From a checkpoint of a small transformer trained on Wikipedia: width 224, 161M tokens.
Each number is 500 + 50 x the weight over its row's rms, rounded and kept within 0 to 999. Layers, rows and columns count from 0. Numbers have three digits each. The size before them is the row's rms in percent of the matrix's.

# q: layer 5 attention query, 224x224, rms 0.156, rows 0-30, columns 0-223
# k: layer 5 attention key, 224x224, rms 0.157, rows 0-30, columns 0-223
q0 107:498548521545449466482576500364424498498523536441455432546497498515492547481504495507397495449481576447493532462524553477464494461500526474492495480614547525462512533482519584624510459477466489472494541434446448481420483598485516473442484486477431452560530467427421492485502578487496440538548529549552478418523486523494460526482528516546433451506659503569524491447367555458551505446461432489472471385477497500469507533533474487518404557520503504506576453528521525530456475579513412504499468579449528606432510540556425451553483602521615510534515592511428580465456433472485573369549553555522504453500422472615477509410465529485407481584513602446509479487441467511494504499521
k0 105:467558484607436477547510555477463490531601551420447431561525494477492521571403447461483469474523470440470520493554507376457502500654507480486562464497513517568484546480458550465536509557554497563486650618466465491565545615503447516509497472472489488535472578561481535502517525504535511490538581501428472401481513495482495484544488521616463463458537555516550505480482492323497537557529453501497462407479528485426480471477539471459439529542466451510497430406445510498458482534497532536564437514469537499534460480505467427579567500578601524476547528590507528502477458474594529324492472550546425505489578480488514529529488542453436536620449519526530459498404518458553461484473
q1 106:472501517561546469471477467514503559473475463511514394461427497508603558482443529598555505521537467472432492484560532554510502521520503541570532447501412384480491406514435605579589513528425576477463417419469461606482492472483508522470497511501530544551528552547497582487548604500516473475624508523436580480405464498585518476493537511478557445536489431537488386506488479486571482367470409460491572496537565502420489583424491519407536516501443442520513582522493525508528531429405507452568644442489514546520482540574519528545493497445545430485531514517512503417517494501424394509595499503479475530522531498480426515403543573536481463449513464532460509549524479523376476532544
k1 102:440494494519497478443492412486454573525563500513447551424503526464453519606488504556453467546512519499396410502521414531520443583497518559512490547533482541526491435493498482527512576517417438412474484571506498437479526422466499504522490534543489430548494520560584506524478525468519431504495507579463542430536590483492653547502493542514474516514454484406532491444418576452461495427583590512495481499616552601455471434439541485546448503469488492513475583423499451455476524489386546476488549470589581538541431565466492593526400431396539546452500516481613459490556545392418466448579477461494457531603553468533441500470617571540479496505468502572487476494525555452466484479542
q2 111:543497505462564483498522605465554524492544394468450475495559523568411471556525484481574456452509519497544480486508581505449523540535419472426474432534525462481536433477492436494521494509589464430543488569434516586479528455564490534555441505418546480451531564455457569439523512584471530446512516522472550541545453512434502489597578486358488512491588544372446521475464560544444425469447532477549491555436494554451498456434489483462483473507568493563483529457573585519482493504611511451539521576564465474533424494522593507477579498568475417396447451509466498419545631471609438550514563494512550477532506510462426478479500451417477555470613468497508526407494539591447487445440
k2 118:536468543488474565408505516547559500559468424513474470545563501470475505499479487426490541468509470466554523524568491458605478489454477454424393495498454489554495499448490516436521539448566462482430517528471478548540545467564558474553503492491509500517449488474541519479419511598463500498472521547454463508495488451430560468547467444497496504595638548424520565608352480594562590476518446478443556454375465652453483409501515468566414502474606496532510486469551553500575489533512503399451537506523466575417425465451490532471477481530545421484500487535536464551530589458502510464528589580457508587446420577497452579534394463515528589470523454482475587447495560457464441472502
q3 111:531434513518454526492470415424532477550565498508538562477490539444596522560452611491465577527478489445532430375461516554440551539466474562541539425481412516551514391489489457490584427500462576474405443454395488567515419569535465431466529450549405566414489511566422559487507471511484533428466579492433493536529554527542506529567462419478522538542511528400561506521581503537435516479477415541547541503508460565474522506538570460487450532521508511576581515466538490528525489539528543524364494414563507524491533456482445469479546521431463490616522541456538570442435445473488488472419527512632568503503479443531445528490478537504613497527518486531546378497430442520539504524536
k3 105:464481566480463505443500537532533496543590443592543507557486490441574634510499479521454538479460541510489459322496517478516416448585560515556512376487445488517484375585527453486522548505615571504439389498484545590544526481514411466470512486505476481403460488515468543438542470520505493491476565501506570545492528507499466475505526448567520413562481471420452579415422551536483563488512504503417575577524454517538505500542545539503536496560535414450472553470444447468510460444491424513500444456535495572531471479542483435443532432540424601556513504491528477510473487493592569500479591474533630531363486454515448530446423529465525510545575469598495505528439498507513523448470
q4 106:547480544463456501455487553456453523544558442407492420400565559610531528469528394507539465430562591442530502423482504457485491488495492489579519485533558472513442486470526387522561468552451504500426527497537539468535466560476430490455554477503463474430441604491488474496480460556450520505555421504438487439516559529563466614456506429519470521496557437532517467528514533563534387528546445550473471558495540461555511474621535513472453476449557451556480405498503451390570512511452622570427518493527507361590484482479510540442528594458441475562523465479482478496534549457467471570524588490464524404458504392450458587393455477568524460471479414497443558464470507538496449508548
k4 100:524507552467445562540530458455539474377505483477516523517488569508469469472450494538493415588601444548467545505427486550489380480582548468611516490553582510504459540484453435544513626478471523517478493495506561486496397516465487472554471594585472529464454472523493555550559550540432436569530462423451462428584516494463554422461528605476459477517589463498463530503496576531500444446532398506423470501538597449569486476483614470439509525479530499442399538447488477475489477452447524466490465447563538464549458439545581444523438582455514456483472427556585507561561542496469469553576513541451519494508516556487549515427461446595546455537497456415467566471533466636504523581531
q5 114:504640423528514405486494470467552531344481450420577522424544404519557487503451423553567505458500556419486458526516496482462558547421533528468512456537464437527583483456530474507451464517516474519505497576574446514369559422474470440449481563463527474524486554509561400482566466450562477504439566509463490471589485515500546478490518501494499507488497472525492509560414499526488461472470502590477530598551536511464548591407496446468543483465517533561444426512526578525489509475601598480454556497513468532484452547517550551449481474508494622514572545533526513591575449536489483520423474473455546403491455531568487548490444562442468385439493619522534509496476383531580521527429
k5 107:518509422587584448496531492513507525557533411530498422453467566550566551465496557487543427494559544385472455526541534448593596525464497517487411449460493533465461446459555489443513474512458505519314508493401503489415445540539527544525593495535523454501400505525444496403476461507515545455545532512529412476531471614449604499476485493490479471545472528539449469547548562450475574487450497531412493580564471428479481514570517481544490562488461569519494496538460454455512516517521573477575464433487456562518513546495530529584493508564598542503524481444503496466515575487452477504381540468504573544446508573439429545526537441513540433511440511518544591565435419451591615493410
q6 108:466564545509473400565504556497478510432465495489472485491503483501482556388494512562548566507460529516459525448526552460430472408425511552549484467439500461477500459556489385487530464422532480462572431419572421432492537477518523482496501573486468626421438501450560578515548481497434506479464430510488440497533581547512522507543504545460551462456516529423437539496461436417533455468422477364464489485524478542563429522454476500554371519484557324467570485480492598442535508506578534537567454472482514473464498508537468525497564513434483464538545425530395567518447493588525569483520571465486512416501596590472452525530496513576433459582473456550520490571578575565530545483512
k6 106:465495523573556484581428492474519522571481480537516607557449439414501580453540498529496693485458455482459503481597515538507506403551450507524486451411517602554518442499557459603533469490513433501540445474469479496497387447421481470531509497509503461538455528480522516471532615503483511514548468440427522542489548582450546437488516556488461498446476524491410461545506412499470436507552523444506489544514562469573482517471519477483495460494461517459460447378522474487560503456596440535513410443520500525507531509509412512450549519423541518534406504564546513492499440550455493448403532656447521449503419493518522601578496510563522433586353488525513524520480571495499523522402
q7 112:429447575579546481475536499425486457455448535501487506489426600456528466437477501430542398576598562470499448470478521526476443424474522455553499517524518499469484526442520485519468454463459511500521580529441460498519620526579469524526562442532497549464495643569496496417445523517527474409469511527498568439516469506458550525484584583568475445402603470452460493458441487442442492478515524539417529511451495552451505472563468420470469546603530558413594546453373551513363526407487481485533540466461522463443542415412467551544547459515540512543499531434469530504531530540645490520561490482560475550514487419517468552500584441485568480518500514510458505521576463563442447474414
k7 111:448478477629509535509516539503585486436517559519537394529468508497493507484510499469530486487550533461520474456430527591526470457501488458531371489565519444541562486490527418477577568532484546546571477482448419571479534487457483446371490461530560388521515562528496560390447531500527512541572527490537587509514449533436454438518533615455480480546503597441466468456498488508536535470492544501514542509533537525556467499632424504497483564548516547603524474423495523428496539460531537518521596456581469485392603519488403452543606502544463449535449523501537512622450500473539559478619538497418598579621496497494518528564540480464515497527431547515549456534534426480455512471463
q8 112:541508530461640513492538524471528415515408464496423459501471559557496475546425475501516616463431539549523469505523526485494494487580525449495458465553512576570466506558618471472454417429519395585467451539542554523536498450527511554469535474502550504590542526568426404517499537544460402586498553477458591514381412476558421540520519492541446491475506559460399376565467434539465534497519464503431571554543554513442592478538599529516546470452468479574494449432512515427477470506501546578518510376484592511441492528429446448595479516460507465506432530502550465447472551467499609458543509533523468544544573407479439504562522529563503525509491493535522445580483470508490473530511
k8 108:483555528450582487437503539447497500500395444503447576499532523662493454537526447510540549460566492448574491540523415553525471474473579500559451423522481504433439469515556518484483426477547423503547448535542475452543500510477479479493493473563442436450454378586518435465492557455416487527343482528479490468493551538515522515576440515434446498487488586465469462535501593433492554486491511518376467508458517489519466566521493468637471445567460529449543480439507510457544540544559492414524517472549586458481475491450482567556544559502480511496458494509410448408514523465541527568502495410467467559561563479425461516590453451481542573515469509439441530513571437465387358445530
q9 109:544543488454545595530438457509509535514547436532449535490545520514357511435562500570524498512495554530483438504536461527443476444420514473498509587428523484506581586522421433473574536460401393474476468521474479540446504435519592456453449486496510515547484558621504434441495547525494488475507500546537528551490584440496447489442586416512547466563495515493461512524453522436521482519456402465508549443597437537476483529540424494497495545512581424571592441461563533559543536485554540529461534498458424537489491494546490412514481483589552462459454428502493506559557499512527433492480511407392472555442430439500514504433457496496536436502436469399382645567509500559598572448462
k9 115:511531572467559498496452493525423523498463416498473593504520406534448546477551535541476476471506494501558432513584545512456487494382493465538500461511475516539459523456549396510460582477423470449516537585507428547497501417485569578515471425492508412411503519531474496443425472513489502475465471527523506539406492536566468482551478586494426480478636418501530578501620448503535538495461543424590491568666506591551593529573416509529494490467486484561458524462523534450416470429473520514499525378478457498493549510501553504501515510527551512477535510489473554576504493463561536422534463419469552524443398506504600577454425489437499465413550488464504583590534512556468436404514
q10 116:496468372486484573558488462554418606539405505493512463423534521414549469429501499432511604474555508480530495476502393507482534430500518505498394452517469519551498427470517468536477543439589523553499559526532513459416499470578533416485501531501462400564573599560422531507509508485439457548529519536544566424548629544582563555430502530495521459531428601491446526535504493471481456412510473453497411550490509496576502551443470492545466485512530572536533515541435486491543491471587556519541582409480472417456539519505526476561471535603516496456541546441459495450560520513492556465471479399575476520469403518553463453424515510461448609542425512439515497404473578514412463512459
k10 115:587562480495558537465504437549407553517417490532556449405489519425482508434558468519529519554461456442556491435471393529474520453474501556493526445579547374522482510471501543425449492478579497651442508523464512396518478499637419517478499463520517480560503501579477565520511507428468526522534481495527557482519560543613516533389507518436555488535413530463503596465489515502507381487471466485537398524524550494409465569507433490520468553520545409519555545515489559463512476529571538531469546446544408509472439536472560515507485525525537485498677497431517484490533480526440441519483439478484448430488462454591526423481529493527495588556415605529533545517541563507460453535443
q11 103:516506546482427549484481504472556368445475525454476463526445473579567511502498538508420534528488485461541501371529483700485413465404503503428533584471583500386460442507506415458504523527454503632411513524469504540467563438496484550397498467468453483487453566475474549510496538600493459563421517577501514505493479492557542480552429389580526484476537587574556514503543459525542505478421515478484532431479555561450499539436526511496497484505497549494506387552405498511485523552443505468536521469544493542549524536492509551523459504529516554464537322568441460602526521521575507478446462494479488498517555533447521564521529456431487553505582494465574563570542538563428530490505
k11 109:529478537559509580470557390466626432524484548387423470492488528504511538436518419531499405582454473416491510570452560566461443534383565407452566552510530578393416484555443453463472544546541469582409494454354551432507482517521490511571516474474461457442403525497498493514504488555540589500480437479451474548515516450504551531505472452506471534522399571533587586549566480522523434471487523443586448504455445471540520522516483511545483525388499496490506476525461509500506465645533557532408563522572560512483502527481499501548510508562501569457381414545521495469553527521558545464461478448552435477461442429506451488490466576485536490441495567554523539493451475476504544480450
q12 106:479548509430497499519417546411478526585522549543471428566501510437570530543495397553455469533539468505485508520413471469638481467526426530467498462537488508455477448524477529425442547546551492437563401561468543427499444537530493566541501474494441466482461416551457512470556564518497535478522497413573529524453559485459480592504489425483404398525611509553483522515513552468581512460426370567497585535555495443629467522472450449574605568420464491464537474454501508490520492490436487523512426436516504482520463573423512486416553531540533534528450386483435604424560429490475525516488529455492470512482484514505453459383528375556515549509516582501494487486434536531567548508466
k12 101:490521565404505493440528468497488450514469649499543629546500464536590475601416440480486521565597507510516548501531505538592437388521518451495453490477466543466548496398492522407497437473420494547549468475488554483499407545446485491496559496509544496573435536482476497501536494567438539451515616553483509453454607452458510552479617392472393419464496441560571501544476527532480466471487414532513497535534584543580457570451512490496510525445557556488490450513468439444520509491489529533484494438428427518494546551468509443408594463483517582507538481522458483489596391402449506552597506476534484459476488443505492505453493435546507581542504604497494500480414488541541527491591
q13 108:439450464478419401538467554531475484514467449584453450545515510592491438478595501535486424529553403500481550436421519541496530484510478504425527549525533502497548402595469481521417474546461486445471503524523444498519532480520548491495491480451460454468481464561553437497476505547487377571485512504514541571522488532430542566554494535456513583528398527544459476546580463498408588537580565543423587489568511539492504583518436500523450435511501531428499526478581485511491429497498544495399462539512459594490447510527475513487472525455536429462578389499503540557566578621495422465499491456392566553462530434427516615394479544514439549491499586543496438540398453555417499542529
k13 107:458525483518412477615569452533516414476532531588392457606470583564485507501508580490572460498479493529544464497403458389528548423443556539476551447502484495424546465524459454521536580470433561469504506544468477470509534465498587391511479429407464554529512499530473397400517473578510440552493527504511507465480530467499450557491529616474506507507478521532422546580500527515426467645545549531412477500462526549434454508646406491515441452483486434476562548534551414525425461555493441482472567560475466449487526456549526526406467458477504507505504524455543552467536518515450415469502569466466602476642455489487593503463512558523514517492451494486539421524453509457537477524492
q14 111:480478621464534462452546447420465517665454567496566612513436504524433604486471618530556494479534499516517498497415518508458480561558423547416422477532558480437423538506548419581507497546481571531542497517438519496481497426574587504485511507505501545463516511458533639537430500462525486463440552487499533522454499553499499492538448561393549566534552603514468503512549387540435515462494556481504548482534463414544536542427591546523471542555460499490468408520531501395494546510468422501499617506545446513462417544502477520454562526416532572530565472470453506422470496570501433531446394449436511460504545569513515435531431514478509420469441459463452518536517531530522473478480
k14 110:517512491468447472426555498428513516575543592484510573414404582546443566443474482446479556478480470533474581535494476448525491502485383501515493533564460538471481537541498462540573497523507499562502504484457554494513473476527522413515557531503510497542498487458596458575473574437484465476383414525456549498507459469540523557435514643456646433465558566521591461581533456501440486535535482507429494505579474485431448485524545564477549464502532428520385475557466514454483526488442535523397639356482487523470424587464477489555582450425534558516443462406460477423438532564575488447519499514483441499484493460502431519508414436456534533527519485421504565542518591494482491498553
q15 111:496436570536463521463471488443474604518362571497533512522356501555506491489461409532445459539386509408459526544432468458561533535490453585489494423536546512481480536520415408476480499577507559493416531510580430430500556472563537595519579538410418450522504468447492526468559536416544588481472496490499422470486485552515475494605535492509494484432487539480569527552485436529510460520518513434511459582450434496494557489487568486465456505490545500458542527463517539509543465524562419571556471515467517490535573520390468479606463576475543380477483521581461432597430515512533514515429478459511406538487542574474558592395513546535573553551542568511457571455522486470505467478520
k15 105:552478584392523499470575535474517523550429557528525480604429487540517494542493400577478415463482569410475515503461542483488511540507404503457490543461525532503478561512424535506516554492445546459476474514477662555500474491481531527499482557420537450507555553553435441490562460490517592431498558453488456539403516465531553526550516538491575512489569571457527464508488421545596464456505460452467385495467442442539466535553576463381535538542543443452493540534565476515517587521585511476576464409519464514464604552446508437563477500497529440453481591594422505578495556492455518513498485533474450546506518468407541448522534556540483597649425498523473535540490433499558481505592
q16 115:501503457539493433515410544524525540529453461477574520420473595512539541481573577534484491491576502435473468423522481496505475466524525502494595506412528484496455461355435475488430500472499600514589461533433535413628433555526499453579400451544512564505439497463450563467535531466474497493560465523419481474471534598511500509525471501561466485408488497560480397526461440427505538490433556422452506471559470444530521453526556475559458422558433503406458491501512641486635477462552441596520526459524481491457478479496450513489517492532517479474423546524467474546459546478506575539517479568362544568450488519589480544534625498450541522547573581448533520475561475580523502519525
k16 111:462528480475457433595435448565519486557519473460491520537426562390494516485560458470474483455557591439486543444471522503467490540495587476517512473447550440512527601459508393529586387535524385575514449445487468507580491608557463560490493378514529493413408461500470524480485517497577513521478441469457474549517524464469519597511453450385458517465437408455465486574403437550419404542441472477592569426523432475476487473481602534569438455500502434498504450507538611458593509465476492516568545523517572508498500478534428455472547481424491563546476533549552503560507496508490521523499500545493527552530483468533433581539536530546505452419481535499499534406608504487570515562571
q17 109:497480523525419584487444623440563542493560510498536531424432467438516528442503482454529556536543550570665430455541547447530553556492461451569490433508463409554431511448431511515428508491499451519471445434486490535572509507484562450436500434445610486443487613531545521549462518525477428503449522540447458457477555494417568480552441489562479512466472575435526447522533511596481528456587436453458549457555594530504461465562523606515468590435526503416529534464514465563470608480465546495534427571490505536445414480517501507464497492463502498480446523461504497493484477470520561538432418456451412583563482529533429470424475424594552400500485539474444474546393520530554477520491
k17 106:481423451514448512515534502436518444389417492493509499495558489308464481537539504535503481482494446468504534480449515555569441558529429477530516460551464455461593541556554490406527451534524440446535416500583536607584578544594430431527537519481393500538564489481500589478512452462473572510512440432455614423536525626483443468540529518557483486439493514510458550513470451538543550536524480571495472478450621463528501495548495505498454477489462411509504471442487533435474534489516592493518535449485487471482497465484549496519470503506522565478557515484481480499579431454509531476586483498488528592604518531582471460554559472525506470438489486496493624563356645530464503466584
q18 111:478504525475470519458484461450440387586473464430433557478451533521510487471513497503508549441508546591473480531498531564449456510526492490537498515551477433520467589612469573493535496529532431471444381546499479412532451573544393541503548472493530531495497504592425584512534479434498377510510451498548548454377513492499485537552503523556478412530530606436476406538549533502464487510533521551464576382463525543463433525522442517552494488466592552542529435458517325530519525493535455485389406519528508457456440489465516470517495455478513477499465512553472513492565443448403594504530625480515449467484473508443626461528577511500558529408583472494457467437525530566516519484582
k18 102:541477478564515545536555507469447510555425510386450532540505539586466531519451472491522533464462478535547488592550443536421514527468467457420473456525582460609437544625486540421464488504501464510547431471484558501536505422509466596523401495550408525473459503566575492457492436432505476571544420454491446507431566494468520549620450544618443433542499491504592364522506502560472503462591404528470628492535472560494493473542562477471523484496503506449487532509530422457398489462538522496416480529497518545466419431587429567527480482523474453472438469498476540440478464441548498489538578455523507537431483443475466549549525556481532494461509479566469464490450609600615551483508
q19 109:486463514481526492475454485450574483485486495393489495439558521573471545485510529449572548474585515541461514495399603457521546452472384470533434516446508521549508515450474511553564412413620462566497495451491485492519568487519513525447521443555490396493435479539593464522462503557626539502502533497487593561458492537506500531484483473461570537601555502496543456523548472471504447506523541569529471588583477519566472547508471546550440526523531481402486527487446585435463557489534362490509432534591466546516476425459526410586365514455548459465515503505515476442493483500582592513526564487525503460503478513516534511468543483411451458443558568502498574453620528677481443486464
k19 113:475649476468608542488451368482533502439478497443508532477505494583457466425604418479517561470553558551462532522412455531543474536572493477451403501461496532537445484502482531512462440569511577509440463587428486497485484411629510534595541574566535518474586487509415440502529523482476534472543507462522589501541505500462539514550511470445474458610513528496473479491467538487485541528540535458507508512512441554486527586590513501549457539543450508465411477568503481507553517482538432508478423505477354458505558610434495356515463536462476546516470470511400406491550544505567497491457403435437523482598536520430418501524542420486460487577475518474587510537530547480497435493479
q20 107:473456477446508508503473484500558565545400400533496480454441529616548410416460500493459536397530438457436609500585553507633471527433451436520478482480621474544521563529492419580454485477429468500463481470454521487430467502515475522578506506513554531622535525475481450511564463483540457466494462515540427516450491469515459456595541466462538531500480459532472554511539471497435385454507474428494527527525491626560587543494565473465474522556545584488479419410486544471462570416521459422512487595562503535585434449511620443473474436471506524476467504386521440500547475477523501541494397484519534488517478525528518508482533433514561574450524499534454404500515578449482517592414
k20 107:478559485444515639544395535417504544490575522488553501529474499521493452433503442421580545506385447453498439472518453605528514507533480542470524583501562569551563585426439530518575559475532486505499451513510444552486454533476496544483459512464438515463460545549457513494586491409408538459487383474450496505468485493561630450474545460496475565412570481508461519480472588538458524527424459489458466488543500479589520531492463529359474497360498500507505498506463435462523458481471529496483541513566494596446493490530475489449473425535482484503508565442378439467573523487493461492553511511553504530506542528540508561461482388460615525406575552496424476372523455526539491518391
q21 114:546499568592505504534453559522471531508508590429522528515469475494457466505472441559502541509420436533458457427463532427483541535533559478555542529495501470507476514463492552398494501473382505545444435556493485476540462542527477501572546514504544482573471442525575478473544480403508522438484478474503564436539435419483467616485477474520473655515431476485469479477590506472522537526460449435436415444560492551487422495480577600457524445514522520536465480505496560441483473498530464573439556558471520473536467509420495586479516410611543498468547409442404452588489521392480439396425508552569496573538531440562523452592572532579560570552529497490524452468595567613500448479471
k21 107:514534528489450443452477632482430509557475458569483480448474504492518519514566445513469503461486540547442508553528481551504542557493541485593457460533405454440561486568476604513478454483477619533437578529563474446600579452513467495510491488531476477558541505499468431540405448535604472467579457451435452471519592428479487491540458512540558547490488507434549438526496478529489596448463531505519529478605626548475524499499537601529484461377591448526493482485492423515469501520559399496502458495425483571544422524494504560481472519576545455515490487508469414568554509419514431384479389515481511490507468429591577487541537496541469605549487457467489476463462580601494385477476
q22 112:585555524460551479457395479528447482487515592532544467488468412459507493585591511475505424500414512470511521482461482520466579529523470366573504500497506558532499510491571474413487551424555450415485389457451582546519475494496483519503484590456596440520532476482492520591550532457519504474435601476458562529476475522455469582389444505534478551507507456583541454425485517444463560401502438467525486562505595512528527471530590449486459485479460549486516533449437568587537636468455442527557568423479463472392541501484547464593525505544508482474539501520496600524559445528429505400508512552411483528554459499562520586454484504459582424598534560556490516459490498538472438443507
k22 114:595490592439502486464453522512580546525561544595436535480508612421473520545465551348501557452475518535584483529490481484458466544431496504532482471487413496492576515419547547494543494529597491500537498514478508571531557420459527531589487438484458434464534457491491511439504489538518537381500457503476502531494502573495471558526423517545500501596436449520554532505483579492557577483482503509482417512466438535507487497513592545551432456456465492482593427464461493546534562473487654591563564470430384418522537501502474505475460484505492533559415591464539526489492498445413506489479604447453493549465427525418533608516453559529508417414526526542485508439510502476545589380510
q23 101:514476453544427532467476455462564553538507496555564486512521500543319456469469498482530490551463440469456566462425454447454470546451574519439506635577548456497431533559463546533493477501459530498453494558519505508523601514512476443449446500477414488411480457519508460488499486525511516551454502513603500402514493572452494470475417528527508600527460520519487624611454528457451486481543564551480476542484490482555449485463581567543564557535574504537536486531528507349528514420491456460379482583451589502577449464489555566548515505478500556446558456484469530504342487439409552536473500435484376516560492459550444441449476468548476483532503551503476479446564481508421565484488
k23 104:496473537592508578518550486461480521513547446393493442432514463476407539440431534494542495527433464497526539537393465534450553508390546540489528469569479559519553477560552503522511506434481479644533501520473505494422522538534438459519563467445483474436495477565519472572434541596526532462471479408545454496549573528434520473482456393562547511462550420569513499611499464515501511486545474489481490488444441512573547410617513579541608418466591543410516562513504414527479467519479480484431596512474554549465547514573398492549442506501538590448482483501506503503474476535517467519574458471418494509489365538492401547505473494623514522561457502430455468441556430462527554550501
q24 088:514584543548442450572535563538509493488573552584545508491467591421542526523519515478496436588543432446505511576533536452550486526586472472465531588488491508565505562421461583565445498507505487527482470451527423457570527398468455380454423469571534522596495521446401483579402474570494466529550507544531544518631531382455483582368490540490513458541521480505483548529530535504458473460486546619543476497500531464439484459552541531487462539427480587491517414461437436487428452554410473524487518453388440536458429478505415453467489499488534475542503518455487502518421514477521499536508457546574566452497524488545454525562464489509471426595506542454512577518528436362472549493490
k24 091:512596527528428520574487539505491441477485512542500450433537480494504510519461571462488431617516430473520530618509515505436522550579501504495476500565400489559456541466514498586566577397534491546540483514594411450551530394460485448419493425531439407528469422440516557528480524528526492568457433508478441484569591504501513465462557506446589487508535474467529556511507572448432540448526587504563521463477510549513490520489481539551521589534507541481539466432470543526463407536437471460544405448411461563561505535480509475408609600497609458498496566572421477490424423504542491431476522448545453557531553473538445518451492526535475480537604535419524573477492542508420507388556
q25 101:458513482412519547506526526460611463545490492551444553523521447436488423570529546416470454510491553540547578530552486550490471434474510509486448511477509527513499553405421518524524541467564484463508444485537484528502530493502505452450546511592535578532530452536588592488553471487531531578448332473476618454445453494537543467509517503536395562485518431515419533499533504384458442490512448549351600490448566505496534478547466553413533443499525362636575442461487473512462546493478587428525458500603561582478519414453412518473522448488544531519482540513446534484527508461435470438454547517445554436519485478494530506486489528567415508440460435508476413501482442558524583510480
k25 112:425406524491496370493529550536656536529623458541455530531481456511487567501517471397515440445368533459498597556469514534498514551465490486574474519504570561639449454350450472494604441504555460504519459496503532483576507486549550495523436510508487509582553543472572455482502446422468482518516442474494547379487478497493447458555545559490521528450472504459561608446552528533427491475522479506471544477481502509565478447547459433449461467514432573560543467450539579571379497433553631419481436552532595564469474517539486524514566488515524536560443523456505430528534546537518546481444473511428522508468475496523512467500501472548461440473454468406473448493516502558484487430522
q26 111:541492459510633450575548490442442491496452511544477532463548553451594532460487493447548410442536473539520443573522451608440389438511480525458535603539455452510581537590422422472491486498548557442478522528554516503512567493522524525457478515520440487372597508598517481477525487487438527467466378451504599441441532446551510429486469448508487566464504393441520510455435475474516507524530556403421489486524488489521493475452534525518411441518512565480465453505431518462547488520430451545431559519554506490568500434523441436474464526575485434630579501471446657557543540510528529520541525486453533543536497485524455512436485515454468513400394526435501534538482553519570543548450
k26 107:619439446552462476514549487406472524489514520479450546514450552545514404505440448461680562467539481498609450478539523385440491531510497463496534441568609514591590495507477484486442461507397516482514482568437502531509488479496490545501551496523533527534485536451449550506464544552462416409564459433450562477507441529548532524448523437480463549431464421466492437366414393469416480506530543499517405542409488627480504533547542439496550541444418444561446449497521542475488638441536500575451465558463524507537510494530449447475524487474514513538568482557556494512574481514507505513606434516470536485482511522502520434506504580503481542534506393536567483503480528494521556518400
q27 088:431461546445492537513527553458478513467433440521540497522480506518490404515479471542456486467532495540398586438467527423542606581428545530536514574475505425510493559654440420461420450500492539551427527446541510428487556518485507480507490577500413552638617427536455579497553582554504519485500508551523518454438505503398380460475539529461474549492482517473459447611508552455516618537550441501528535607454474491499517493487473499477481453447491537534538495554420518448553446446488517558404557520581522495550448482485464485575487469539467411481534444571556563495484522449430485533566490490449458526534483505510492450552502449466491594489434585499422524492466465522517539581643
k27 088:437398537505494442475560474514420545547547410508465563548559489493567510532531514579507447534426548449475491489461476435480529496487478497519544509467521387576488486528510544515481479430476418557498444531509615498433562477556460494482541494479487576506489497525540462550524566445497538457476624566492472499473615497449471562515499595515489477467483407408436504530530482507431471538588424525506431548451510458579582488442467493596526432503519495487605446447423490535519498546468493346591482529449485541480503513531508518532476436492497423604584485538508471544458516529446548568530428511573412500402502540561555510503534544513487554601522516515478418507588495398486572515660
q28 100:526512544512493561453495466453548553552579540490497416559522502505541574471541580498475502475561562502504454515535503510489556491489425509524513524530507503470501500562433572437450521469496510575462545540442586524517457518525538484466366573467495469526529466386583521512346472468561558473418515466444496467547443681406399436547538487481493520480508441415438502472523448503456528528476510529431498558546564416552520540506520506554455598404515473483514559488543572425475496478467592446476441488459559522530538411519444513483539425536576436484454467427430532558682493534467416480542563424463425512534531486521470481530550483545524500464518544467526517513509467439605599509523
k28 105:466496434470580475444628522544504492525547512439520468535470523475514560442437574524481518440516552507479568505479498510508428504529508552513492562494560511462506459467436619492421400563419529501472426455437503526566534478544500434431422456486527587491476468446636525519454424461437510451506510473503454460565482433451478400481520478498551423474420423549415425568488431529549546614545411523507465495483497414552513578602463534552562540502552502494474547544472502484469400447576522541509538493445581491462581581482515510543427452517540482475500513465565454619524522521491513394557447496570490492482467460571591525443470466548496515432643519452602538537475517468547482536461
q29 103:474503544458531537514546550522520554514446504440516473542530469525561639537464422417537509549574442465453554452487471516500513532501407606488505566554496517484460546566551513540408507466455509513499542474592434378535475545451511504492476512481578499592444526522513562566546469515442536509432509529501486531481457395539480485476582505552550514512456496464541482512430581573479524522491545525434575446533551439458433544572446505377454584458515571514489545406386518528541462540497393426563570483417537474487445529497492465479441506509521498547507469543548466492509505476536521558626479474542555498560457418477490516484590518490559464538582548471471649444402450525600468373487
k29 106:416521528498523527499559377462479489448468484518522491551568564481534465496492558515550452589483498421510507434444473520495467541551428491486427527502525529518468494558538528531521512468432403548532541572477481520536408443434647529482471587592500408521474451454513590540491422532450541446522486520543459507408593524525493458454523576486479620454461565440510516520466597518480540535466658467531558428508473488512441526481460573431487497500450599612521538474445460508485471442482457478575434530455420533546529590456532515435505412537520481572471462468517448471585592470549543458553537478500540598616488458516541565472531439471537476565499453455424461469454471514590552460462
q30 100:508474407479525587493573528479456517484518515393460536511495387484395482532388444524527539484495511530536500510395421514492489555560494523485537537570452497455477465530541572509545518485397534512579518503486514537424510560565505554504566462466571499555487455559573425442463473483424543459507502507514479570589505515520504439583457598519461556555482509446514436542532505520502541452500534543483423474461512477574533550463501565560510472390466507529499409513535574459497509520524611436543530521447462482486409485576531561488586449501434518530482599551552521436376438495482523469526450590549515521456542519536461390458478511528543516467621380473572416520381514465543535389448
k30 100:515477359494460518414477436512413492445492568482513502421410497522508494492546513522464528481580455479465508535455518519590494360504469486441564505476493434443579467499541493515517508601496515477478433496516446490500462552591474541486499542503587544498502536555444446609491471532467541578593567514524562508456410482560440497539519454654528550513493575497517535609572464469372480550456514508420435542551582488481566449383470480522452384483483500629416477473461485458548550454448534456474582536446551462503539376538528492500565524517493571552482472487531536530516529475498491522512560518546472502467483477524481493515592458554599574478504430449470397542507483446563521531552